From a checkpoint of a small transformer trained on Wikipedia: learned positions, a variant of SOAP for these matrices.
Each number is 128 + 24 x the weight over its row's rms, rounded and kept within 0 to 255. Layers, rows and columns count from 0. Numbers have three digits each. The size before them is the row's rms in percent of the matrix's.

# down: layer 4 MLP down (transposed), 640x160, rms 0.278, rows 259-278, columns 0-159
# up: layer 4 MLP up, 640x160, rms 0.283, rows 260-279, columns 0-159
down259 086:125151096182125122133139154115155117151105106098088137125148150134103165096128152101147162091117089133112089140127171090096086131138157144121137117153159096100146171164130142107150152121099156159079091098150137104155128103140172111145134079129126163077140122147137163138085146168111114168158152150117163147155108162127132092118161128131111145127107146122113135125159132122125097148094109119104135166112119158144119138124111135108120164122127121148131129089109112147129136169132079
up260 083:128099108093123173121153168119157101119122148175143138132152124122108142146106129135114129119146112118105150082105156089157116134157124147111115095139119154128109148124138127138163135148112131132112159046134153129116110108103121125155155133107083147107156109137140130151128060105172121168172148124129154151157151153117150122128149112100136111149123142108141105107084174123124122115148156086082153125119136077125154165136115127126140130105090148120142156150109083171134146132102065
down260 104:115134125151125118117134138174122125154122135160134157097164142148164159108147107125111135127113089138144127195148145125107152126154123116074138122154146100136094088081129105145156118131106117117104135165128162128159143138128142139120099134166100166158115168135098168104083078111155157104086118138133105137167123116109102177148125124149088124141126103103156121109128083105183147183166139136140181150079141122112100133121118157094106109134117137123152124136142153107122127121114138
up261 098:144161138116160114115077145098210116146134080143076141119104121114158124142130134118106100108099108130142122160128172126144122129140120126102096148119145171136102064113131149128161129096144114129153119162174111123168122114109116154114114066133111127114098149114126148150126125136133114105145111161150120179132127113092137157115151133122147121078101086077171120156152145153112122137143135104184145138137135106118124119122141102137174136151130138174134114127112119128119168100149096
down261 100:132152126119109133136173134141136150094150119178186139178139148144124165092156174160131138153127106114120107131124112155161149192104119160134148111152131103103107139130091147126128110157114141127113134086165126163132145087125109141073129115099144157141128140108180112106162121159081097164085190121125128127133147097149136119134110136151129124162099129125121109077130128154092134119160126117073117108106146138161110126109140146131110151153131151117129141079128143151161127123151144
up262 103:146132131117092155152121140103118147093163120113132135134128149156070106106145129090135114132103164101161134106074118125121143123142145126146140106158154166149118166117162113161134122123144139131112110092147110126123129145121168082103134066112140138179158144140153131136140173065097173136085104118118140139112169140107171163105105160144143123137079127105164149112095146152089131124140118105139139097156169163121170136130127102126130108136148119126111104186134136142124116097110134
down262 097:125124145102144108132123130113134145106158116154143139088097128146122153061119146113139172155097162116141119159136100148142112132134186141105166132143094126112107127130171107149125149154136163141115132116131084135142137117133148124116111068155136163137145167109135133108141159114093154087110163121113093114108122158146170158109108101159155144105105113151115186107100150157107106133151119111097114131134153150166192156132113124110123127143164123099103138158138167141085114108077144
up263 093:111103113127139116135107139120158121102122111149105130134116121160081108098115175136137147074134130098164155085150126163137154101153076108126101093137126145131117140152159081132172124116123125130153119130122120130070149145143102102149093155121128130124117131123132105154143098135082146148162146142115132128147114120140139125182110140139122117109073133107110090163156129093150113126133162141151110104131158106179111098154164161211126090151128145103142112150112148161109126098163142
down263 093:160091098092150158116124111114150131123095078103122156112118144188092143145135158115120125117183136125104140155108087151120127151142106105135099141172185087119127072123114100102137117134177133124120099098157146166157066133127106100107116118165146157126170123113172169091132132112137125128129128119109136117161161144150143113123127087119113154103114117106157132134129126144177152169138084107119128142127141133117137146145144159092114119114144142110127157101171108150102132142120113
up264 098:144131183159135118140115127092172136158134145101123096138080084061124155142131150119121157084095206154126096118126147109117150152122111119121127117145105110190117122122124157089138083125131159127187091103140122105134125134120137153152130127173136118111135131114157077164167130092139132115109122114097117126086149086143120154119098119104112091103119125146125124126168139145143152126110088122121116139168136141131147071138103147145108128139133114142122142107107132145142168129146119
down264 100:154166142113148107132117127113163117132131159124078163102164137123138140131184143133107110089118152117121116205143098117161078153145124136112160139126148111115126140116112107088104168133100116152093138143101130129126055106124200116099176111114150122156127138162155121125133114155143131131129143142113110135092127117105109153068132134125139093147108119141148190090152111111120140086104142138135129140146115122101137122115149139148095127141166124126141088096115108146125100098105118
up265 112:140130132124150098072120104113177164164115158133084141122126089125124134078139142120091162160144124137150134092095100116137143127152138142145111102140130107097120132161122188110137159096129144120120141142108136151115144146103093138137113110120128151144089128153106158159121105117155113118112132127084125148132137115088143083128145152180126104093132153108086142118140104095128139075145140122092094147089113119158146130138148157177106115170129100136166137170090116131148140181157152
down265 112:167134083098129134122162103168138128151094121180148120101145125132161129158136153155118119144129136111120113107113112137089130129194122096121127143116171099106134111184139127102186106125077096125126185109145130143149139150145101150142116107088126114150106118140149132146150112149103099170111132131119132111084117106109145112109123100141125135115160120101163120132103116148191170110113071135123124166099078112123143131144141157157082125101094114098115130169107118129137131126138127
up266 096:130144121156137157089156118117121113127121107143099092112146199140149156138151132142118118078155119121117120123151130117117146109174112110138143160179163126162174130154118124163135113150125142174154132125140195135137124148094105092122099111153154140156126135129099122085148118141153118076106107076101146138148103110102120152099152121140143127137138112106072086104149120093159157094155094143130135124122140109138107154141150082118119169101139088138121155139111104117099103098125128
down266 096:148111136121163112100126132151134111083108092114110154139090114129155124174105102119156129140122097153158148145117111127124104129120127140112175117104121120124107152114149110130104092123129128140108142129090131143101094100156115148124129139121124074109084096149150100163098158084082106129107121169134129128122107128117165099154149105126167124191138146107193175111175129118106085111094186151141147084084133119139114143133124110107100105133157105148129110134129137137146163131089116
up267 094:116146173143108108147140135146130125126135128108096141148162162149125115096116167194143136141142097091133139115128139110132142135118138134125115141129163134105106128117150125101128069162136121145148134131144107084156141133189090103084164122099098121092093086133175157120154119151132126092162092179143148100140104083163148129135137150140143137119096145129103133149197125157152111111110136139165122133148142126133138141163126130093169121108155145107086170097139100120151124108153106
down267 089:151090122133148134158142133142098142151093119118108121127143133128180126139140116151150128129095137152141111124185139115134115125099092109125146138135137125129162127117052105127100123135124136137105151142113179101202162115155106117134133082157084174154122119163129130156092114144145128135117105155158093128117161107093173117103094133131113146146149152123118158140087172159150107144115122107131123176086152123126150129096144151107151140136108076159148124143114114108096091102167141
up268 098:124183136133138117142153135060151167078114155140142127154145157119106129147115113136134137125145135144146117097105113133142188116130142072118133172175128123150150130135145151159141127104164136159128136131120151092131173097113151098124147101057097098122171140121102124120109175115124138084120141111135154143117142154131134118071114123139158128095097087130097126163140209114129165153102131142137133106099103122131138117104125116142113112127141112125125084141119122107128134120143085
down268 080:064135119101137111136119131137142109083150155130132117166140142102113113114110097150081169142160112098103123094114147087093119111114074139080141113137145125146107159119113131168146106120115101118101131079123131135107193167138083084156130120105094127105131126131129143115132152136139169125153145159127073120155157131105153139141151127112150146137136140129091124153186143113139135127097084132068156105153100113113110152155145134093101120117102129133149123137115080131097121131139114
up269 088:131127082186139161145162148113105149112114139134121067111153140104097156079093134157127143171144080169146103102127115150115126121131105127143146121117113112156179157132141120128109129122112141144173104126106100128156116122138160094131136111089162125131154120176122080120091121146104117121082125178128134138122119165105112123154132114140069077135131080145149105136180129146117112169140117172154135111111104140121099108128097122113136131150122128155118144144125092091115121137161145
down269 100:152179152116148104158122118116146113077127138172147108155128136164100118113136135169143110115116138124119150152108142164100143134139135115119107129104093137179124144131100137134126117141123112148150127115125141121158130148142093103129103108106129134136140138106119106167132113140159133119103092117119148095061144168174120174155149159051150127114170112132160156166137162113098120121130156121136147103158113145098148122169074101129160114147131195149126139166135126143153152108138170
up270 098:117119121158122128132145128163096173136158116098191125147121114109118098145064082104124165105138107105148128116128146117138125122084120109131155081109118140125098128137158133081152152139081130148090121125114060148113106099141112097112143118170118155112126101149117118099156128128136097121138126138183113111125140148140119130093108145172143120118121126118134142136168135101198121125152123173132142111123182145137095139137145096129093143098140146152165111084133104119150093124161135
down270 093:088091097130116124109158139106123106160114116139116117182101120126143076178113086123177140110119149081165169126133144140096138137096090140124083137152107106124133114186124121162086151120129154107135134121138112119126102163120126071129137134143110126141117112099133136150079143142128102090159117149141079128100125109135132110147142102127105139171161094123110148138135118121082090122117115145135106146134123126082111141150128133096139116150120157119157113178123106107117199110112156
up271 092:135101122146126132130108105131123124138113132125114115136147103136096104094168101170178134108165172100134142178110129161162174156099090092206140145128072122092135112136127118088117118125113108134151159106088098186112106133137136100118159104145117154168095097140109120123102131134122080118136135156138101140124152095135132144159153133139111135109160111124140140142135122106122102102118133132154131115110094146145141112146145120149126161141136175108145109194112093110155109110142086
down271 092:121108159165083115119136106162142126127166136103105154150118132140113085138157102079154091117106112110154128150140097097145145181116132133129134148130170120146160158126090133095154158125159110124155119156097147128159117123094102167127102164138133118140100141126123158174092133118171132142131114116119141166130188143109131137114117108179113157165149132134126137139124165119089113121067066128120135111141140116147094114097087105113097104107130109136087109091129098111139122150149109
up272 094:182129138103071120108096093075107110124096135113138123152138122162126156100115125149149120112129168110127141119131175104127125109090135190128138137137156117109111130087115104145167102151185178136106125121142103145150153104138120106109077125150113133141127131136097143109131128141167167087161138121165138167102144131099131135117144140100142086154147130119146137138102103102134115114117089098148131120161142175132139145113081101166130112088102115104118165093082150143109112143129134
down272 102:144129134121099110109134134149179104147149091065142128166118111107143105111156148058166082120124115126132148094159122091075113092135138141123131103136077109096102108120140175110123140135104151121114117147127114121106141135110192114100122144125132150151128130130139159098110113098109149118133139104108146134106103162151093094129163132155134118133131124178112159111107123156098131142130146141145104164143068122128143136144132168142130137167080149133146121142156092141145190132125148
up273 096:131126112127177102087135106132122146127129169083127115153129139148156113128111124114150120086161161105138144142094199156114124126137134154145128142126146134120133151120105113093113148136134149187125112101122201132154136125104075121154101168129098122159132115158144113118125097185128105117088155111122097158111132142126128085079141134089130123114130124152131138108153171152107166097101125146100133092129124156135134144114158155111162125094129107173099176133132101145120157148101108
down273 110:108113129158189132134135127151148117144116099161131137108090134144125109153115122129127066101104136131162138169123103163122107137112126120124125114125134156135134160062152140099116126166147143120156134144100111121154103108111148123164139145145117176103147143105137142082128149143077146139133114083145105129159101098126142084123117185127153137083148055135147119138159132123106121125115121136140122128123145109138136169095120188110074146127099167106155132121089091143151118105104129
up274 093:115106153094117173118149127166182125164117123147113128148114097107137155150150158120163143067104141161103111128142093149114146127112152138134148113130139139129114102142162130131109115085133096146127171176131115106160133129097101109155137158106169138139125153150115142122140089166111133151081094152162146103101098163088136130125125114131102111180157126093107161128138142134116163097095097135120103162144119100162093133101107103123123109138113108164114108133118138085115099146099183
down274 082:133094148115165125134119070124161113072136110136123167109145158139121157122185114150109102150121077134107112139131159086120166162151126148095138140114138096144095141148136173141113140143123148103127181125107108055151149146128132140156129118132110125115148126100139116117104124104138133098144173116167094134108138106131091144123109104115138150122136083101103139141127119122148091084085107109116096133163126135103177164141126144159135178127116153082135157123149103126154104102129125
up275 098:144141118108123132149108117129132155100133104147140133193144174124115122164144122126109192092129111096109166129112145102138111113148110101095084114113116114123107114106103070103149120134132143136141137135172119145158136089111145116122166131109177154107170131119121119110146164141153128167086118136081113159166158129127132147169169150072120144140146128168145147132095165109139141161109130165109128062117108152106120117092135122119123126088134110102135114122133109166122109088133107
down275 107:142131122120091109139123138157141108124162137118121128116115112144117186148126133112114124164112112142141142143133103112153114173118137130129109123090154153143179153125135108116125178128127137128097078103084082125141144128157169129138059100141195134166130115156088097119153115094105113153158113099127113087100130163165114096145133110112141147156123148186117165093098134138135127103093105112101183106097130144132125126132109118120139117144148141111095128086112167142164136127098114
up276 103:139140130125167143085148156132154171150132127135120096095141115107141110106120119145146090104169091118126153106120122108086125131141099108130132130133099111149112162082152152159128093112123168108137131128169183106165121084118111122134112166130116111055153140123141115139143126096110071120137099093132142126158180099172136130064120118140115161124113169105154140129100130104134133150115172107123133084141143159162130143141110093146116123109108119161134112116147120100083154121114134
down276 099:150120147137100096114142151155138166135117177131149119121149124103071105151139153117169111141137165148084162138125074129116110113093133147146110156085149091143120133110148121097138145103119135113129115120143107119109089115118131125118159099122104101147135100094164139140145101167103066140114129128125108129133138175118123131126127125180162177138099100132121113181151138096124107121133072111134111145112146183091140089151141095099132129106116146137106135162130090148141081165119148
up277 087:127136164096099119149141160149117175102082148156109140123121127146116169081133097145144093128124116142166115092150135108147109121082096161127141116134105100124131094095155130112178089099131178117102117141107116163153118126110122109147137155131140149081114127129133101119121134134130154133122117095162165098102138118159132138135180114165118096101074153172140111121181157140141146135122103096146142069150139094124079110144115161122131126137117096147112115107135157139178138122113121
down277 076:122111145133119081097127116110176094091163103098165151157143173089135140159140124121116088112124148124138142103152154119088177106181123112114122128094162135117106120146131114185080141128102112152131161115126096129147116129139141125118115071110191169132123092108115171110173150130137117076114101166127118125109146137112128135161113134161105125126136087120124157113133109147145136151087109130124185132142141130086133122139094159099134126119124156105097133140157124110104108131132148
up278 106:156161094154153134097116133151125146168170153111126118114106104148128037095145082113147118109141181124138101137135137105105086139120124136138127141126142106132119159126109151078139080094134106138143167134124153103128133119133134151129138139125106148155117144141115141130109108143105148049133117108068139152146132151119176149156106111128153171114093153167156140119110138090156116142110097142147154137122119152145130109103111126133126159095112147180129160145103102166107119146141147
down278 106:143150103135156151135124097118129123103100149144118111081132159149135171074177162106097140093111139138117138152106159105100137145134124168114113124134116113148090138121127139114128091162136149116151139094132150138162123144137103094168123100128100128103161143085116142106134158164071103097107099151125129154111118176117140141124157143139128136140154142097111159087101111174148171141118122129072087137160134146144088095096108087115136109117122144123135127078101115146150122078150136
up279 098:112124150144172126134106178123139130123088125113117136093106088151087150099197161136112126101125150132111146098141126103138111096146122113163132158150161125112119125167117160132161137130145148147104069116125149105155153100126154112132128093161139162138087094117119070134106074074123108140118129140152156126118108143170157114156128134143139133131075165156127124156085119136111135087130091136093145141139094132150100123126148148130103063111128149119116134120096138121141101118149124